From a checkpoint of a small transformer trained on Wikipedia.
Architecture: RMSNorm before each block, local attention windows, an embedding shortcut.
Each number is 500 + 50 x the weight over its row's rms, rounded and kept within 0 to 999. Layers, rows and columns count from 0. Numbers have three digits each. The size before them is the row's rms in percent of the matrix's.

# layer 5 MLP up, 704x256, rms 0.0878, rows 254-290, columns 128-255
100:486493527442391477523526461602548467502520492485555462470536388546582505444582585411464496545600505502554402531524586611447512476461535560411513597535529456515503454468518498406450467526520508510579423523532499536419449498547466476455446494523524493497482507398512371458473507486489516608540599585426586536396494531479619530491437469513427480527449503592446479481607512526536562438498
095:452490481474565483407556513496518490549507488469522402464534478471615529479463454504504517454516469558388520386509481489466449443496441479478556480552521589413631473513527537625403519526552476579521553406477480406511595622533538595468510530479551523561434571487439458430459418529533488534470540467523487336416509476465483439520499583472515422543528594531523419536487449442511507505489
098:537440452484526499451487449472545468515495630565429436533458459494488433395489590452412523553554516503492368492449482490560495435508469467530517509371500423458508542478495523539477565427597583518550466479455446557495521466544519531448529565484489572494492500403504538476481518523530438509505482435461419423429563570470455624478518513540526583567470501493396424551488478516445498494459
101:470556531553482470459532474450588437556519416511510464495471506573472554441429425422519416531475455436507557524597502408572500539534502518525535522446484642432467504442483501480493493585507486471413549475432479564608471423493575469467443472569515489443567394518591522461437515485506569448427501474437465478454488538537567480543479620550510487379542481525417553478521540521468598539529
098:432562425568536522468537374515409445452522518466566399520541438532514514534539547481434444507569519449601440490460509476398568439471474564470525528553556419444449475498479520473534491457529439492562519493424462488538504399517515490442494453604417463414452493502467544478502499568525618505405465483539451570512473454434518363485462508485393533509392421507556428543557416520532551494507
107:574603514410455484530449517521488485426574516409395435445465485449589514588545494461387477507568574461582503515621510500486397489372537575463515471511499549580547501514601513502568489464563510457555505491529617511551352458471522498449489479492471449496487427449494579580527521512507537487481432487465469532484428493494480510527490448545464424486538595559564517451547514444507528547470
094:483414521483519532371519504604468481403491585487532424558500541472484573427501470604647543445474528565515482391519525514571555469556526522424514484447544498549527408539427531484516546435461528524556490536497487557523539398530509466522547506483528488487628576578496530499502483487461552508523482526537511548463517566485473439425587428476514532361529571452388480525487517547438532458519
105:438504452392498529503544534466557522511489486499490523532602484552539480537455553534502540519522607465488563537423517520429615448558487515515597430562525478520572511475453468481435504540456532585449468426545432464416561473465518523541561513549335602556520430447468520556539515504507554501466623434481455471558483534550485494464517506588453542597501456537593539554410434485514495443631
098:447499479539533480441453482538598531502489541461458563497463504472469545591529514472533440495581588474501477522516473482432605358524549506585468449559480530491479541493523456500449425549464508472621514490411531486508461506482469428430542529633565536461473480516470480550478494447433518565521562523512435480523592429546520492449494484576486570446520541495565407510505519484512411465484
093:505606505589465498517447504506471415451500517563515509420454499372562501518518459497505488484516563521512539546495560507509465537489551456479491562459537600465565439554451558460470437526497485483504565483501531582498572513424472514473601526507514521482387506565506442678600546478569499502566455555474565467416480494426452544592425499519430490461498493473450544448527460408475491529429
102:481407577492438563524425567442515554451506434440559478367511421504469510524546504464595573455526570447523531481515536483524487563629488518401574548557529498473521490542448564513421436524464541505523525487573431562431470525581493454500532459610521544531443548564505383454436484519522516413678522514515532546516449451533458407478453466466559528447511544484483457517423497547612463423483
101:513578552495576471428470460535521540482509449580489552493472495472530578563500458572471478509551413518403509554385537515482514480519518521512561374480525555515541516507397421526563499485452556491504486534551513426581366576507559476453527514527483476510505522575548533536569495513581485460559471537476560545488373511559548476520553549479541491433590436541460561523478377503478504503500
103:441484474531497418464472439462561470502456548383643573523547490537549529543577469522445454502472498380497519610513434549493515575398552534529522479417529470492503547528485590485476526489487595456594466512559463485431514567502465419452466523570454457448491500471504513451510552566541419508511485475503503542459549527505458526530513518537487489452483467531458481448479568535476533529529
094:502540479535522561444548530511519517446517505493559506484579431431536452502506529505477533492410591547507599563537518500490452430493587489578553520461519581597471479523496456562466600474445625470514428549516453568594527554491444432552611576499525569441395477479552458444550492573446441513554409525446509499534467499452463538494471450523466498497507449566426490468375384503518568536499
099:472469585474552505409494558424477447522513372513522467494434575502506499495454536486521531466418476514558358507524426488499505515492494501586525500493525509437424492524527437597533497475436506498413533504549537490536509488498516371526486605488576388511475473534581440493523476490469537534516474435516447491504543480489443469517517444550541515437493548488423491473478520480538523433471
101:499418504535467439417446481557587500550592552469417409498442462579491514474441506469541515526530541436600444440461574557452479429454527470477545470477452466542539512480475527557441437468528515472502448464581490396394489455439498475639542503496468384449500545486480488523456460490492499492418537568488518403494543533516579484431566483527586441505545480476465446495536386464507478538462
100:511491564505515476617583512477524509443522516497456586475452503482533552527516498450573526524402586497508511592498476424409517492446570482508480413544519460543564423506496505579519564481391548548502513455471501545589394477393502480546503499505469458428495557432441509590493475438456613544489437544490478524546463447427497508422491490580479449495617541573505508533508518492377538527476
100:515441498535454482400394478596497499522474466460490422531429504436447584531509498393461479576506503446536399357459425402506512506465495510546609533544417508577543439570558493464547452436450424495545399539457493501592513492511496447589483426407480440386483553519536500518533490496485448408535377603475518532488420508494577476446476455483445456366483497520532527463483410466473562464524
109:544490492541545492410500530440507426479531477525615566495507536541559479557496548443521486482501573536579541519545559465452496559551504561574542436520617536458545421476506428543501471449508486483532488487492521488556460559511514528507521478492448475551520477446478531465489542428658583481474513540464538457523604505441439436465545444525536565463461529527517507436545515501626498561529
099:462548483480467569426423471454503492528511505543531523466552571475486460451444535495447453578515544603547500482447445469530557499568423559466492586504450501579384498446507584524470546517451539509509535439552562478517535544568555472569462560533561545517485457508507549576588449590469485569556591440363534472564518488505441487479562465528514547541528488595480546494592473454480570372497
093:515518483395546510527410456519507494504474501560470454519527521543510414549535625554561458607482475544450523471586542405466521546433383492530539542500471520457541489479541479572490453492547471581535519474494445522548549517470504448510457523552507457524486498555501535494474500545556524473529421529519411497530496474478354531542476515557508588550507474455479487567671581512549488505503
103:586461535509436444552470491490452429569593539560432502566564528450467501521475536559550415464466442495523520533579451440474441451442569515577543442532482575486401579488508501509513453540402494546492492470610514524525553520510493521474435559442556454513545521500404555500548548378486521529401456501672563414488525584513439500555475563491501476521528482511539524430531528494478543421518
100:492480367445510506584444571552472462569476463456570534534515437453515548470469526586537493425495615528433470545558539543501498552476564560516428607558492509514545447584466506561459489502543459606568517607433507481496507515543403507472480478549419430524523523500504484522417516451414468451587432445613530490564460551549411521393467436437425559542534469579415452522526533458514483462543
100:481494496465456492509514577596528604428487574493558462553493564517540545406533457473579488466487473506490573505488518466533487511492400545500526501515526463474488486477429500457511458520481486473585520464441518458429488485618396453598494473464448562496493461457568465442476479466480511552481445504466496524514511383465490462440385506399517539553444587508466442443595387487577570466493
101:529542545475418602504488623436529375491618583467668495476490432503551432525542496510501590498476584525417531531407513461463523521568494524485466496494572481538475530548484597485430481435461437491540466451493583452530485535535518538463492527481513442542476480468591507575459455522471491479430605565529476576577535504523446607553503516539466425414544537526418507499524488450446398540496
109:477527447507548387548547490512472437474450538621580442429404560552431549582492493546435514569552538592529492490530531507570585586446439617481453557496460480537445498437531513504534411543466482571485482504510541570440405471469412463499578537542407568464530434515452613482518512414519515564514433509445528465543493524556600569471481417468549515427494489490500485478517575485447418469460
098:474477476427516427521442533452536445455483475477503500598480536515483554494492407414498602473594453462535466384481462550489455477429501562455521486401440510567439506478562452456511527488504501435449488533600553580441432370470539456483438503500523540484494569433506480485461538426485455490386464437521511585388450525507466453557551584471433507511553464533593508467442525446497510528503
101:549435455441528473489438495511468575477451633442530498502467469462535460471510481412496475585508539554444631523427593521502481479481489480560545527459528536418554407495514467515509549519490548412487476459505482537502544569471450452551418536485384566608478576501470466471567411511486433641353529603510446583543472440496526489573526599514433592409555542579560541489467469553535477552476
095:420385501461503569428510512593580478465471597465516465472523453514454536467494480539595566451444543512479541485480567448412571502526530476615536380509403490401486497454533465559511441564459459537372474546529477566555428402467511542579557496489485483514527464583552616532432485469550603448571545442477528528414457507471464591552489449602527461493520455569438543452531435461530419444533
104:541516505495583518517450538436456624509414492501547393526493504434456464512460476486459517466552440486612521579478507492492578460535487534532510500566588458533562460586391515484441574502396592617535500460495563465437542581513491580613626523481460443481472472423476639475515537490608516533513422516518527489505463577499511526501506548442525470541436587453503458506525484444495472565563
090:460530635548451464553478488558593497528504477537428500545412586457505576481367507499576462645533495503485511551499490468511491518466496534599407450545466542563494418555539516484565529493541559465483480469498426516482511494546603482557523583469525453521555416499485439464490445541525535387527435543447486456406450537539629447459489640548515428371481529549544532512517514535498511525438
102:532409505509483508559549509393548587497525441587488545394577502550517541487478525554498471444489491437463429547565524420448413465575522579593545631466620486493548529540539522552474510539476507443500400477491562578545483551533537503465499496450547503553455572449439517519553537516554434526553472449488547539483497405471640515401417542514534487514581411463513539521510445482516507444520
097:444469487528528475422563432474456461509498535537606561495535560493500542538646486497543485537493575521471597500496559424448505523482524479460489522583628500511497435464580475471435534533527416383510432489513427483498484579522461415470547459474547522465548550507398500465520585515557509349499455533397375487490547536491516566541470442500418514482401480567510451572527462544480493492531
094:510550536602399460559484505566554409581563451499527481449426499469509577569414443462474422500486520508556538472550492489438454506511538537431470513495448566445526531542502472522515543490540557559548455458450488475455515520484527487496529507522588471529620521494509448561433507368429420538468448472504526515471485483518463559533486444446520451473451467519445443459481459509498521507449
096:478493486490479484524494594533535508502469423531481506486518500483489490490422451500590468523591506606454541505555493466516602540501473488463394421475461486475478477555484449545437505499359545498569494491567461442545479440479513552469518494523525481467563607453502554559517521494486474520483532348520475516477489461506451388401505521548465532452507484472580533527528502482504506471419
104:492486474397542520531544513517397574546425436479434570519464535454514542528447487483488534448456506440555443577565442460508446459434535551567464458493538478528531426604441500446528517468482448488530516542480482501583498521524571507473476462484521484528466421529521593610476460536479490661564459416533519468440510486531443537470505569505483541557542446560464553515524479528443485553529
109:494468440541471557517464449493534465521515471531528497516537503474430496620532508481491546482432443464609502493507464540434521463521446421503461567513394489515479622500511460501541484469435414529453419533536521559483511492473502535521497476503442482493511510472407462452585538548472537481462423511466625566636517489444449460529501432434550376464488405505406517529530421520579413422378
# layer 5 MLP down (transposed), 704x256, rms 0.0474, rows 254-289, columns 128-255
100:588546446514423508463523542592560458538529547500487595481579517483514486518451434456527599488634519578512592524492496522539548536470513596475521448488464474503529439497558490536622454451582549477545415599461425437563601536427499467392459462523527444412529479457527362520532440460477439525413511546496485503510401544423507518569473485508473472584560474379484561495445465483523462413558
082:509535600390570499498491545471613556509468607455459621508504506500474479611586518604488452472573550525453548495528497518464564382472557559446477602427418476503509463542484467502519521439472434494486519500551484574507570525552532477498569576463551435458518486396460543473505575468486514496512529562508576580504567580556527480511482509507460526481527575579412346511486481597471531481585
097:431497495474504521516565533593530508592545470483529440478451475463493506542521423448488523481472576504465508469498449521513556541592518439493443476471549505432481501423500563526440544427536399458571520465461551524487579438528487537489458539474521421529529542585536469515483555494435400557443624408474525450532599579452546455566605427461561597475471543518448457465464534505545487436470
100:553421492536530504450489514458500465527448454606558431519461494455463458493595495482519518532551545484520498460478509534557507598511566555572467561453586442509490494451569611499484504510516469531432539541558498533551556502553419515524454413523541486525489458368597485453389513497528495539502481426444542567476479446447441454467405445540570535577522520611516430503520540565425582485555
099:463511447426590570472413463504515577421544470564479534498553468400491478527553433526491466483470505471548478509478475495527509429522510479517594425508497503482460499408525551515450568408450416448505490501431450541462410565597509473448477555465532533468410439502475479480506389531554501417528493608455447475486518576505561583540509558547546504403572561507521558488513473444379451521578
109:525390459473545492545539511549493508504545474508434439570532525468501388473495542438502593415515516465481530500500482533499432461490497485426597433503430460498466475504532545454593460429604531492434544526466408486566513478433560527413490515451562446442570525408494470524534526488548532493519486474525576560544534473564477473522504485508514475506470525472499541490669429520467452460550
097:424507487453527562495564562450488504511497471511514457578502473415495428492414481545543483492596549498485480446504541530416456497524492465536438469444487537528542544522384529436528505532430509541530550564513485471502532561535423463505616440538550561443486509570543441532496423474551472360553500533428546446486464498506391493495561556497501612459508572446387414544557546470429536516526
107:464435516453452506446559537512385522527536452441474439522559508537588518636483475492592558489536585562474614575516524500484540551543513476509554515564517449502548511445466468521583604505490482518561559530468547481445530523458511505626562454631507566470552582474470473537488473496464508443462495495498490544491468601503553548533464518597453446551456453579617538517450476536507529388539
093:506458548549531490522442484540469550541550462520422469583589465522484549522502456543527460444392503475562439448549620521575530444495517521476515441479568439434374517579507514435506504547444512469503526444512534628446509551451571437513465550428591549456548456488432422495487560513493523476503550512456466445447452542491522526503465537542597493488479475472505574487556490471563517498510
096:524460552506443560567456515572434459504459557425542504448535517455459534605553438428494553547491505552538431584573536464451526605487535547446556563397552537547541494576493568461515500508547592525536600532554485516498532542480548569568577530467534534532452449576483442550531523490572465500472448517473582522470490497457507556550528521554431564602568375545419478422553508460552516540468
099:439492533541361555478439467486479493490523528404482517457450491510518532528535463505502618572621504444482537421566483494464491544623477529464459525552524423521477457435471431458467508524523568537436518584563551469567473516508466509551479537508492420413490430489449514509418473582515466465490461489525527511521556550498441499513485503522574489450433583463552455362485446595598489431425
104:494496465519505467467477431550569566494592552491509486453436531440452485439489467546550436509554558432507514500481528547567467509497569516501535444458535498509460419552570406438418494505468520542466494458551493470498497467487449520385480507483441531463437507529498509523553505480450581438544472624472411430544430408473554467515520504494420440469552434527432544583446468428590518589614
102:508474457547539422492410470438464504474449501425567484513494566444459479550460602455470513529586545464533574524490453482554512546509481582434535550530565558538446477623542548434514492514473469511544474486480498499503576508551508491604542580508418534487455480445455495421486555572504458584473459459450539405409464508611553565546531531413455524551392494453373530508576564532400545549575
096:521540532493470581535470379461431505481511494440472493436507502480504529471507493455513395457590429473519451475508506525543495596503516553465551419451519540535546499559413458414468619494596476509496476487508484432510517537482501469584456577603464420431478555555483492588543502508451409458592429493478514530513520501441482509524495597434534531491482580587531480475428408524500543513528
099:478516586651556558471620481600478497429582497499466522461539511517554524529456426541417546453462544478433506501560463556539425478420425505579517512445540482490554549512543484445506486527521489512567574502549581495441413617455529516507497528416497588468500509504524552546503539547556532517525492493454434530486458517501539441359496508518489441531572469493451455473430518549544457498506
107:542456508541588488419505534523421501489550428462406492554494515568468568442477500482531478525447604552544514476500462483470488465533447444491490477465423395436528560546438538550432601473526530496455520481494460447512523536461563475533472450525458383478501535518446534504588462424478541488443481597518511558528549530550492591489578525443484548408521444416547545500537407546465516511423
100:493501539500498566460453547467640564519496496451488430477487562601517469552493527499481581496482445587509486378499551531450512502505473582540536520552550558577500452495434377582510547497617512566577498448480456449475502529484576407433483474601497493460462588409478528404532507437618634523431487476487556545558544444407455548535519466509563449566449489590459578604541461524474527522476
096:411453519479455500467491462546510566541455471474494441578438491468533580427431493449554483451566480493510499449483463477544548516464478519537514474445461529508490576449514514498380597496465512537471548474539540454443512450478610494496537510411479462541555556476487524613481501515634494586517535628479469483568500480498562524489464409400490544448558447494554478426359453551472567451387
112:488454462552474416533476431454454511470424407460508468471458399550528538604575492469432409490420494636408487409590487462446486563500512519483501479541482550479450504462525574584568513450545474533485446511503457535587513554468580539533557408527531497447529524495562539503480457448481595527457491445375508505538587497611560603426520524578465457515640419558468570442477436452431513412484
099:532505488507521491455582491522499513428422460575476454520546571516458498445486550473457606537590492594563486444505571578488461457495480592551469526448456591463464496634503546471485544539520449436574509504527434447554440484437473461450445504482541520533557600549489553534530471531469458591455494563569523502525458485508368603550528444484534526491532459457542545598549481488546451419535
083:530497639391548474481454430469525524550472616509535502530457491547476500567536526534534454476593491537497553466492486520421577455428507538454483538444449592473476456544420381460553546504551582496453532489515437462509578559508506463537431526461638421527531545430470566480456591542500470584479557552483482535423494547568507420552489552536476533542542633477386404481511568476587515473525
102:533567484473505481509475582416418520531438477614603501485531624484580409511543481480508508518399429560548386596424413504585458445578484512545555604597478451466522529499498463528546477578427454524519475517494523570486385563496513671589451544439540476446544479525457490480509482464490497474487447474564473422542531536448422458480491476464503493501491471448579538460538482521517498411460
101:531491463506498513525411485542479453630426411489603535532519469448362502536533543508521478616538529545535484461513505495436512487561539473457474614596512510675578559550508519482504494456463414479542397507494455517522543525528562491559533479495504454488546449435512415508550510462463473568547548459529474534539499551513544488518534555537552513513523511510522607413566598486461448492455
101:469545502425551506433397481535479502523464525432437443511514547383501482481519569528455440452420496571434454378466416545454517458441492517501470477509407553365407492520551535387506476580538509444556453532529597520515467524565484505534546529486462425439511436489489465415556434476513493473491463496538501491494431529549421498471580488515490626569502455578500519528568451424495512524516
099:481553526529498580476499463436607469483559492503585524482513552505520504510554413428531445447455472500479429593509441528536557573544534454463459401553525400502480602542451541461520504464558533473541487519514517462504501559424465410563572490493547537443543572483452479465462395494451521395557512487529539550495538519423503501488405491577520423565495534488378498486561611478457544489450
109:547559499513515569547444434475511459485471445406491495480471412533653414432521503415455417548408515560446514491427503553483534538474486446460497580519545499511451409453525415529515449462481503470511568523570480526469444480478543561504512503553455451449464459392456433434540490558535529500442551518507472515438420551534431490505452474499395592489478596478554533498423479442462452430471
104:475541474502478537569385533482487499506405453484424550541489613503441523492446506550523530457430461523537517469498488491423538496564478529506497522493482552426495491486600524485420492534443516496452598513529515537504469469466529377394448501519513535556364443467540544570508474458500538473588464536519462573411571551447526545606470630553465502512489442578451548522488507578554487527506
094:515553579497575565454518520519457519507374498501482511438545547439516402382454558484510404591542532485520485415528468551582567509570533503507463534523546443505467491469439460587531494623480481460493455425553514490467497512486468489440478495561557454569444518476454492532513527510481503487452442446569493590439506518420472433637537470439498536446599545512559446571513548531506540459502
097:401490544557510536479484433606525530518497476511546486491462433531510484442533507427487477499537617414436497476424480625463601485549456486480540488404488514548589495378512516656533463458501536492503495410544481498499424539523446490489592465436418511460404443420535477491587526417519552528526550495557484501383441443547564528506498473507538478526434551575507554437443434516471535524556
104:525533464538543472464551509493558482486416539488652422493516583491572493452429470509531415519518506527456532497462546531406510541491495368472456496479567498557564538536471538473419554505451517506532558560544569414512482558483456481581572488516444447420511482462470542468430458469493477527472435485486435487583498544599484523470473521424562477574412487495569517479557623450589476582525
086:461527453524416518517438474527526439533510501471514455440531505572490392515470475500422458431444511535503504558482558469545382427536484484490505592482576534468520538555498512490483515467485512497493536497546482554460490579604552494481463524488527535576598549484532451538424401484492526516431534473532522600498469431489534502523522477455551582532444467510510478485501409466518477531474
099:551512518563452493484430520473520555523416403469529519449583540476488524482458478565450488493530505514507414635482483517499536531548484517511574525542547512515588477498556496432478454491476506496531620335478508471538550555452477581420427533509538541540408509489476575482477468548539506409411485443515469529527433421484511485514422435603435473473511474433449458449483442530464528467502
096:542557404474453585513499508497448477443590440499497483519596547524429524467448554555499481563458478536500482504464472531510470438544527566458544566539553552554464557496454644567479492533442497505502476513525559470498582481539459443511543540543463459589501595480341465573510586466612560411497390478430381579548482480450442431477470480498556541475493450453532573513479422515485458455536
092:437437562486496548481524479453542387440462549489521528521499474457585479490588468561567525552420498519445532529424442577510467523507547494441463428456495532494489506476606453467491446520429513617426470555580571462511465476496569420551528529573390385482494519481511527520510533478506572483556537460550421499523431530590477505476421528523457463420539543482530475576495431519511465500519
096:551594443556576514529421435544511520556466547424538443518489569444476478442474526463505502452579425483376531478480441516446515512456503495442466473488504561446563515543438498440476487581466590517559520437418479472462517544468496532458541505459556566515514574525473422500422434581461582464487468417484507558489549534475402448500570484463533425524492567512481476463541396558397519450514
102:512466439531534360531430472494400550534495546480438536577510464406493427413437432463527535404432481463385584442513539454408516433514431446490572513431607472462514452561552512505490546483506569491404516453570465480545543499514569547482469471548473436541462442473489524474455394447426511520543557490370559390457529461535454553530507492491515501470461480540533539446487517532472532522366
# layer 5 MLP gate, 704x256, rms 0.0849, rows 255-290, columns 128-255
096:441488543513520525516439492522591592548505533486568450515595498501468532556561425487465448492546446555414454464485498494487507476467309470503529532518527619466526450488518518503591558520535518510550496552462478500449523569450497517522573558558547498558465500464526517548489562558607433451467567523506403491481461496481455529577347591492585485519484550462415472425473492418469473390493
093:433529482444380449550536522493480410470467537575481499574490537511431465388441522494422545516578539576488447471482489570563516488446521479502472458418534456493458418509532520482432503358460483496491425499456536614436526486513472505475484522557456488505536543537509554573521561500551503432447573435518452390398573531465461516409567522573560556513549566549500492500499471509554455525428
101:494441503419605517432499532485517529448568489546534571572514502459456490455548409527512495434521374498448512461514445395556531497485444411517415525450596486510559567479460526504471520515508447426408580403497497516470435457480431564461549481602430626554531523394531521484522528513483552506503518467455510464528581525475450529485475464434474496470475551505510461494522560484499573469494
099:488590462533515553563466555438493581547495485523479535375542484587447393533484531572470484427483524464480438518484526504427496592440551541496557472438538589553487483429594508499460549494537489528493463495490513563405557550550494473590493534503483489439594502459511492490459538557589478469472473532453441548454491650513459569480463553463400409494539537553448555513466519523498427486498
104:527479486522531491399605534461647487463570462518479491421469552506482544491459482508478502543438537513493492474487543545491553446453525539493424530496454511448506458468655494555405472436458487491444497470499453446495517513457475501536502567482445470477492433548499543422602499426460450510399543527401525427465493438506434512500579499474514541496555508465532490401442549548450493567512
097:460565451531506494478498510404515472402495542455507463487465488519596498436541494516503417551584482460478469509548524445629563551539512497592423524545542431478486489453427516513412494525562541560530450537531526572543546496463390414477545539531560429475425491452469475570491641544518497460436477466502421590526454516529419502501502514527499448498559530476532452567552428438550490488454
104:505478492470537495506474485512553603533438554589561563534495500565363425538460581467517589485526562394537554493448544564482576578584462483517479406492507586543522503516465440503561496565539456526492488471498460477529463492447514513450486411528430574487484480499471506530486505496488413476410477588500484536597526540520538457480462457507490464498478483486547454524381361437527431384596
095:586486566480524604529425460526470504509469404435397477512420482487483585507544474429456592424461527486599390445582504564453514490498633523537430487511453503554569486547511532452414445506490458484533460519514473566451459480509466442476613514508455454478502503458473567550470523535517533493515537456503559455521523473513512505489346503538516481500546509431396450606548505592491561487585
094:510454505536507458455490537583439421453545566500424512443481461404544593547481477486488553524504555500489491529527512491435501510490541498434480496517526559467533537558463472491573419493563470490534482538450547530594487576543505601480567573469501523482455453491582488509523545526542500454559457527404445553547574437498463475434414532485465525499638494540426498421548550476540506541440
101:485499536483436459517426502536541498529539445467474501493499471460477506563486567565533423472497431466551425624491529562523552591578480428488586566513586622529494505580472520479528479448474515569449462517551493451471479458519526491391526499547498546439361411471493464475474434541458425466582452558377508537491502505536454541461500572465595558511528506429515516444395528529563490523481
103:443501559492491468502483492490556518487456502478477450524457543507494491569473579562569483449616501437441345446543537400477546531458594526528429427515524465454429520484622554414491543494524456507437522426568531470540422457425521480486452579462498431464442488483458560481516511514603575514622543536512493495579493456417590511469451471506467525514508622466466458499540491398611513522573
103:506440473503561444538503541517547525516486385537515451555481502529496472415524474378543442507483505484521476459462567475504519470453530401524515536543532540509585511425521450564531547595458530530523472560471467435458449558445524503521587395401617499521562542540444539471584426505531635488583626519526520463503402564493478422518469593472582490480451526550554479482537495458484512403474
096:466526515470487490487535525519546501509613527417535548505554460500446525472494527551421598468480593481635606414487670409508451493579470541502465497454524540446518536495595515565546487507530568532590458597421542491494528534428512513532551582512433437538471501539442538525530602394420441515400483549508477518517395507493521468602495489566477458485472534450489542494444617472619600463486
100:557497472571559432467431509481439471442471501468475453522482482506551416467560426468403417530540498588516495515510504552501342493574496416651461551494505487560460510489559527409539487548510519502524547522536528452530445477503516450517516533518469558547521496511461515441455603562469511458573504535515542611444519510528539454551474466534435433516504478492472503504440484574511496426462
098:459524509462544490554508528466504449501506488453462597583409491417511539566419433456465450510437597460453464601482521439561447498456480524523526462516386502491383614467473502512511487549465489477485542488393437544501535431429450511545511456433521442509561447589434516517520468588524512508487500416480598540376493498452499457453469629472501491518557485540487496569507505410587523467458
100:586529465441525477484436544593492509488489530544531475532491451477433511562459506564476538546478470395549506481492562430501422478454540586473555418530496521558517564420550519518417550493401552418473507436488468543416544539436487602565522592441487619480428398520434579390544510466529507481569487508463494504490467431453546547513491512502492448554581461491469485454511508487463545460490
094:498401535427475560534484490534531469461430462491520528565534536455463533537460596539419479596460489443514482452490534477468537478547419517479521479505512526536467559536452540467468448514485491450544465621474545464490511464410479473528525490423515532482456493471517400529600519462444395465536464522467530568509503474516478405368528485574456549463489488581546488488458401424503474435474
104:566443411524467484444449544439498513589470498562448485480643614379478512513452513551454501403606473512586392522483486601530470485472578575486491502560504584458512536550587406538556502462460601513441465410528575452462432470473495473495515506461518522559469427365548527431489479483540431526454533489481544565570495457519552519592502534421366527543523526548541532523433533419556479501522
101:513497489451428649481447494516447452529450452525448451479515466507526468420531556411428444555533540521658483501519504521562515521553506547434563596489426507528506489588489597477536538520476471597454431549562503398449493505468588554544530532357467449438526560556569536578567535447462465527494463461493482529454541541494488574585577514496501439549458373463453527499575476400445451497504
090:515540514554525618501474461471599486587512464533471400558478598532564559537427581583412469496582512532457540454486582563486568449430457527472576507503398526521544451557548525517558493511573474510515520458485405447576522528405457509507488465543519420406446464522351471479467506471477496585524469557420469481505465501486400460548446489469600542551538517429530465536514538519523552437399
101:458494413516418551488516525566511513484439522473497483454517495553539520488508451539510505451597514412460460480519541541572457500455516409560437511487461487581530371618480477458431572458589454374534561591498482483514510456429411467532484570489418482499469493427497561554486445551505584518461442586358500547441474434551567454526506469441472507534579502429607475490481498466486605592524
102:503456459535461473642495446590547560401552572593431456507459521473577489471495412535475524498486483449430598530440468473461480598475478393482494486406558536434528443484419501563479557470552524480609545563542473458491459556472508494516494460496498453519505499518637504444509493487618490451547545579493404538436414446477513479526528474521509440464469506469524592465365453483468550444443
099:575581498488586571499489562544476507351480370554419590509559438506474557458480505413474580432499496503397583383521457515552462433458491490477553476496559611587552498538511539442465484517464577468477551530494486436526485575504537449473467499549513424451495444463553523482494566481523515596407570474550564471517467399542478556510434546465489514498567528535426493549422520461483496572455
101:525431513436481569522473472474489428448580572474578552486450459511511398451450446541530430482567497573393519569487465542413548482382537512425462525498446420507415574482432599473436467467477484500540445547430495502402502554552501459472499546504467489459511550484595555440526461398447556466437509535632478541525462521599469527596468463462525458511552580475388519483578514548458592483549
109:491447495594442502435506498462452565484626513600477501429566552567548445487483541598464554358515476474564384518534567414480515524557482526518508509540533530580594551539436503433558489468515495461555366527487511509488526499502531595517427508565519605485543427524530443491383446501460568544436524467479509491494539465454422566512491585413501445530480493543480558520537478564457450535464
100:493435532567456526566404584468543472497518473565522510465480527488453539575519442530490455473542495510457568408474492519442421556498514526507531574475470469517472519468466546480403422462416532532524620539477551458520497536542372517517429443481464446489532549474523507479527518502506584541528481554490512509447425507531510544385436542502548559528612470474538526515519490511506399517473
099:516503430487545536465545539449482608547559440497507525528588481510465611486544526567555499571460507510460434509531486363445474545472522570455527455576534555516548505457520476548527587487522498520427526478603505466513374487471570543421488503465538566464534388534503417534513581532456559370525445551502458521418405493463508530552570408563532513491497578454429506491500479448494528504532
098:501432523458522454424518447487529441524501547491507447611572487548471452449421497593490523534518430442541442427488469601503448553551425487444494608463524539501428551535517561466420492501444420528524468607506569517479493409552486472427437553595520511522551436459512526507461564502546512584564505396474503544473513475491506521444523543503577443494461624552480548494458485478519484453448
099:448424504444423586436503496538417502543494451498577475505441504520578533453555411423472580521398590489550434527470438476499555458475528544520439539486520503501508473491496511545484529492417553595472548513444558531502520498453483488556503484555602471492467505492455476404430430485578447443521642460479366491498507496522541435549531518440388547502429556519567497479479448505510542480545
089:443559348509518609472529481517418478526504480459485429553552527521456448483599554425455468490460500504441600526464562465443463502525528522468529505457561512528481546547488547446444488430485455493526468531602580556448482437437467413553419407473527602449448433502489413476457499522559563506442529509518572610526486428433420534498493478463563554547523491398546495466451562517497424510491
099:497385486495555486556531479428537400487475562469521476493387560495426556504590418500502535474490532511465505532493456506570528496598445483455404541489497514455462465459525480552495456508439497532513432499556549552515492448460444457619460441611505557498570399575529550572478554513489531515545548567415466376433484480437558431578570592430450471539552513490496530437496522518540462483478
099:453501521406577516587422523455554534507437472436443404436436551499555504500508538473496537514495407525448427476530465536408448543467501502510529503595455515503464539486473397418516517520425461453479508546395518510579473412553465561433502517494464452499409533533563536496446448506458509592588502467485450507529545477545593533522464396551567499467513506544453504475424578508424510488424
095:444416433428512462461466521450473514426523486532452417527506496463553452494522450497566531436469604460575455442508414508600504444526498583523539475520502501541471491527508504454428450504525403500527514538515479479539562423490504439474460484506410468491485509428523477455541571507419580531534515421535477568502607514502495506426594477552443442480466475552544480582515538478478482454526
095:462509428459513552498507434514490499452556585504584470507486538473577504455501484461464485513526513532518455490375526478425445618529529488523476475589543520592519492526479574347492495438486551406493452586553532517636521474620511592515472542402472492485546466516479572448410477509485484543569547523480515506447538437505457477499506480330473499544493478550448491484569501534401535562498
104:483434492510510445553450532446415488546432507408471514562491456539516471440569528474519487476483511457480377537527422528545583475570580530576501519464454507527567360634500537499559512473440605474513471487453574498593436432559524542488556511507441421542502477483510403515491503517457517503500494494580556546537554470590585592467398444493520517571504523494572513495519471500547498467515
106:463435476491548454507514497618461413538520470553409468491519522465526520541520425443506480491556455564441384501496442507510445442528517465524491458576602500473515449518427478474492607478456428520438535479488506466454457507561457506471520470572566533497462413382473581456499498519544559516480504528552518401454548470483438465511475480515528497382496516507438404571488636446470423588519